Weights of a small GPT-style language model, trained from scratch on English Wikipedia.
Size: 8 layers, 6 heads of 32.
Architecture: LayerNorm before each block, rotary positions, biases, untied embeddings, normalized queries and keys, attention and MLP in parallel.
Training: a variant of Adam for these matrices, 472M tokens.
Each number is 50 + 15 x the weight over its row's rms, rounded and kept within 0 to 99. Layers, rows and columns count from 0. The size before them is the row's rms in percent of the matrix's.

# layer 4 attention output, 256x192, rms 0.0751, rows 209-255, columns 96-143
098:30 36 43 41 42 64 60 62 77 57 28 42 70 26 60 91 45 79 35 37 31 26 47 38 64 25 68 55 43 56 60 21 47 57 44 55 65 64 62 59 52 60 70 52 46 56 61 51
097:72 35 25 55 50 45 60 41 37 65 14 65 45 61 25 51 49 56 41 90 36 38 85 46 66 24 43 45 24 58 78 63 72 36 44 47 75 29 42 49 44 63 57 63 48 63 33 47
117:43 64 50 42 61 52 43 55 59 67 59 39 52 54 66 55 49 52 73 69 50 45 59 49 61 53 29 17 38 67 42 50 43 50 45 53 61 35 55 55 54 55 61 44 50 64 38 53
096:18 52 37 30 51 69 41 53 20 44 46 46 61 31 50 50 49 51 18 55 35 40 86 85 44 66 59 65 42 68 74 81 65 39 60 57 49 55 22 47 61 66 45 46 41 57 58 42
111:15 52 44 41 48 32 62 33 38 47 43 89 31 42 50 75 57 16 53 71 82 71 48 64 60 66 45 55 78 68 49 58 67 69 54 25 33 63 49 32 46 56 51 47 79 37 57 46
103:39 44 57 56 00 60 79 40 66 44 38 55 59 25 51 33 23 68 69 34 31 61 51 35 28 51 42 36 46 37 60 54 45 47 30 46 33 69 42 48 38 62 54 45 61 56 31 58
095:39 55 49 78 39 44 53 57 27 50 09 34 47 52 79 50 58 57 33 24 96 37 27 61 47 58 61 28 65 43 53 49 48 69 53 20 35 45 47 33 40 60 59 52 54 48 47 31
102:43 57 26 32 24 36 74 70 25 67 59 27 25 50 52 60 49 53 21 78 59 49 41 24 35 26 52 65 72 76 39 58 59 35 44 31 41 57 53 38 46 54 61 72 32 41 53 38
096:49 33 32 69 83 54 24 22 45 53 50 42 41 33 44 43 32 16 41 45 40 73 65 57 44 90 43 40 73 43 25 54 38 56 27 53 38 58 37 59 44 69 64 47 67 63 33 63
090:29 50 53 46 58 55 32 67 41 16 47 44 81 43 70 64 59 60 32 25 72 45 51 20 64 32 36 44 27 37 58 43 45 56 59 27 52 54 45 45 33 55 52 36 57 51 52 54
089:68 52 54 58 35 68 86 63 62 70 68 45 44 34 48 41 64 45 63 36 13 36 49 40 71 56 31 75 71 73 54 49 54 76 49 40 35 41 58 46 37 45 45 63 35 40 32 54
096:41 56 85 59 55 36 38 74 56 50 42 61 50 74 56 50 34 46 74 48 48 45 42 93 47 56 53 49 37 70 47 42 55 51 53 62 64 48 46 57 56 48 44 57 35 45 60 48
088:48 79 77 33 49 42 62 69 64 36 72 72 75 44 58 75 50 45 85 57 59 78 46 42 56 46 31 73 57 60 27 52 54 69 39 33 56 58 51 50 58 32 48 45 66 34 42 47
098:43 60 60 40 67 49 11 47 49 53 85 42 47 45 48 54 51 27 51 38 44 58 56 35 17 11 33 79 72 71 72 35 50 38 54 45 58 38 52 47 68 40 37 54 48 18 62 50
105:18 61 50 42 35 46 35 41 43 50 57 75 47 83 42 52 60 57 38 34 53 34 62 58 47 63 60 17 48 50 50 84 58 60 47 62 53 57 41 45 36 48 39 44 55 53 40 50
099:47 75 45 50 41 54 70 68 67 37 43 88 63 47 63 17 73 42 52 57 43 39 24 39 69 68 17 46 59 51 63 68 68 40 58 58 31 65 41 60 46 46 36 48 43 35 50 49
097:38 57 78 36 47 53 55 58 53 46 65 68 54 49 40 57 55 47 51 52 28 31 44 61 23 92 57 29 64 71 74 50 49 45 61 76 52 56 44 73 41 35 58 64 21 40 35 60
098:59 55 25 45 42 22 63 50 62 44 23 65 43 28 60 59 76 85 27 48 12 49 55 50 54 48 66 54 43 54 30 43 49 56 37 46 57 40 60 47 44 62 67 52 58 51 48 38
099:61 68 59 23 22 37 43 47 32 57 20 51 44 34 53 39 46 39 46 36 32 66 43 57 18 53 65 72 71 48 39 60 61 60 48 30 50 36 50 53 36 35 37 43 36 49 47 49
092:28 06 53 34 61 42 70 37 46 51 99 56 28 49 11 74 60 46 39 38 74 44 70 17 45 50 46 62 47 53 40 34 51 51 53 53 55 43 53 43 48 31 49 45 55 51 54 36
094:51 62 45 60 76 62 57 46 49 62 27 41 32 51 50 59 53 39 24 27 76 56 65 49 24 37 80 50 34 50 78 73 28 73 48 39 61 51 74 41 47 39 49 46 48 65 50 52
099:52 57 37 58 48 65 57 74 27 42 58 47 56 45 83 53 58 47 36 28 86 40 55 45 47 48 36 54 44 59 52 27 46 54 46 72 54 66 48 51 56 51 42 54 45 65 47 63
105:65 49 56 95 59 26 49 37 66 44 46 28 32 60 42 66 41 41 56 37 74 51 41 71 50 43 43 61 50 70 44 36 53 38 59 62 57 41 66 52 64 41 46 42 48 21 32 42
104:75 26 59 61 27 82 19 57 56 19 54 46 54 63 79 49 65 65 66 39 48 28 45 70 52 42 59 61 50 55 48 49 32 60 48 47 50 59 60 42 39 64 71 50 82 76 44 57
089:36 63 70 55 41 35 48 49 67 62 58 68 50 48 52 57 53 44 35 19 66 51 38 25 39 36 49 57 44 53 78 44 54 51 61 50 64 46 72 44 75 53 37 45 41 62 59 41
106:59 21 43 48 48 62 61 76 50 24 67 19 50 45 71 51 63 47 69 61 63 33 43 93 41 23 64 60 31 51 35 41 55 34 48 61 72 60 40 52 51 43 61 35 70 39 49 35
098:58 51 67 38 60 29 41 21 37 51 41 53 65 52 67 71 27 25 54 51 27 79 59 39 52 77 40 39 29 42 65 38 41 59 55 68 38 69 63 53 25 49 40 51 52 62 54 69
087:28 53 40 33 63 60 47 65 25 71 51 55 85 49 54 66 45 68 39 39 66 26 59 46 52 54 49 50 58 78 44 27 49 39 51 58 62 26 42 62 58 07 40 48 49 36 64 27
088:49 22 40 32 55 46 46 45 58 52 62 54 54 23 43 43 32 68 10 27 60 25 61 44 57 55 34 39 33 56 50 46 48 42 42 64 54 74 46 43 70 43 58 52 50 38 60 46
099:55 21 16 63 54 60 11 31 47 27 60 26 47 27 31 62 49 47 48 40 83 40 34 38 32 67 88 55 31 47 21 31 31 60 34 44 53 55 52 41 32 57 65 42 54 59 55 52
099:58 33 53 70 50 31 55 66 33 31 69 37 39 59 69 44 09 67 67 33 44 65 36 64 68 60 39 58 64 31 46 36 46 48 51 56 30 55 48 48 53 37 40 60 59 46 38 52
100:84 63 63 51 50 61 47 70 61 52 70 60 43 77 51 41 43 60 96 56 38 52 36 28 31 56 23 47 65 51 37 54 53 54 68 68 49 49 53 63 61 50 54 50 49 31 62 35
099:36 52 35 56 53 49 61 41 48 45 91 20 25 68 57 34 72 52 54 67 50 64 66 28 21 73 19 34 57 50 29 76 41 52 38 57 58 40 52 50 45 24 44 68 46 42 57 55
111:52 43 46 43 48 79 56 37 42 58 47 54 25 51 52 90 75 29 49 32 63 64 57 29 35 56 34 52 59 62 24 27 38 40 47 65 47 66 29 52 48 74 57 32 65 48 26 64
099:34 41 44 16 32 35 55 25 56 59 59 50 48 37 45 67 54 42 42 49 70 46 52 61 31 10 60 54 64 59 57 62 40 51 54 32 40 49 51 43 51 51 53 39 79 47 64 42
101:65 50 58 54 27 69 42 52 66 53 76 60 46 51 29 63 71 44 61 48 75 63 39 53 37 55 49 52 60 45 40 58 49 46 51 58 60 41 44 63 60 48 26 60 45 44 64 39
099:81 44 32 59 38 65 34 69 49 53 17 55 00 64 27 50 36 37 60 46 42 65 54 76 72 58 57 34 63 57 39 35 57 36 52 36 30 46 51 30 27 48 53 49 53 53 40 48
093:37 49 26 42 05 74 44 48 53 42 71 49 37 70 65 64 40 44 50 42 13 48 44 33 63 44 67 81 45 57 66 35 45 31 57 41 55 43 43 38 52 63 54 32 60 73 53 35
091:16 42 36 38 56 60 45 46 47 79 53 39 81 47 40 34 70 53 40 21 53 46 44 26 75 62 29 44 55 28 51 61 43 59 46 45 47 43 48 60 60 44 43 60 39 64 41 42
086:80 46 63 52 11 68 44 67 55 47 24 67 59 79 32 61 54 62 56 52 09 44 53 52 83 56 51 70 53 58 72 48 46 43 45 38 51 51 47 68 46 53 49 41 44 48 45 57
093:27 61 45 42 16 44 58 71 57 25 43 55 34 33 59 47 59 52 53 20 58 76 55 27 46 60 58 87 72 41 49 39 30 53 50 54 47 58 35 30 47 51 70 57 41 50 48 50
115:44 60 61 51 42 51 47 48 51 49 72 38 69 46 52 60 68 59 60 25 54 28 50 59 43 10 60 63 69 70 51 45 37 62 62 49 38 52 58 53 40 49 57 63 48 39 32 35
110:64 30 53 24 75 19 50 38 44 63 65 58 23 25 42 81 45 49 42 49 31 40 55 72 40 71 57 52 72 59 47 63 48 45 74 71 48 58 73 61 53 26 52 53 46 51 50 57
096:56 35 61 41 59 63 67 56 54 28 57 59 69 58 38 40 31 50 46 53 28 50 55 77 80 44 31 63 78 13 39 36 63 43 49 37 34 36 52 65 44 41 37 54 28 43 48 37
104:54 57 18 29 60 59 62 56 51 33 59 41 15 43 56 50 80 52 38 53 64 42 57 40 48 36 78 64 37 32 58 66 42 63 48 50 78 43 49 56 52 55 53 45 58 58 58 43
099:57 51 14 59 77 48 67 70 59 85 36 71 46 58 62 73 29 65 47 63 38 62 58 42 41 65 84 41 50 40 66 53 54 71 55 41 49 40 57 49 37 68 63 68 50 63 52 51
099:36 41 46 57 25 68 42 31 41 67 52 16 43 35 54 38 57 09 32 35 62 57 52 65 65 37 48 46 38 67 52 74 43 49 58 53 35 52 57 45 55 78 54 31 73 69 61 54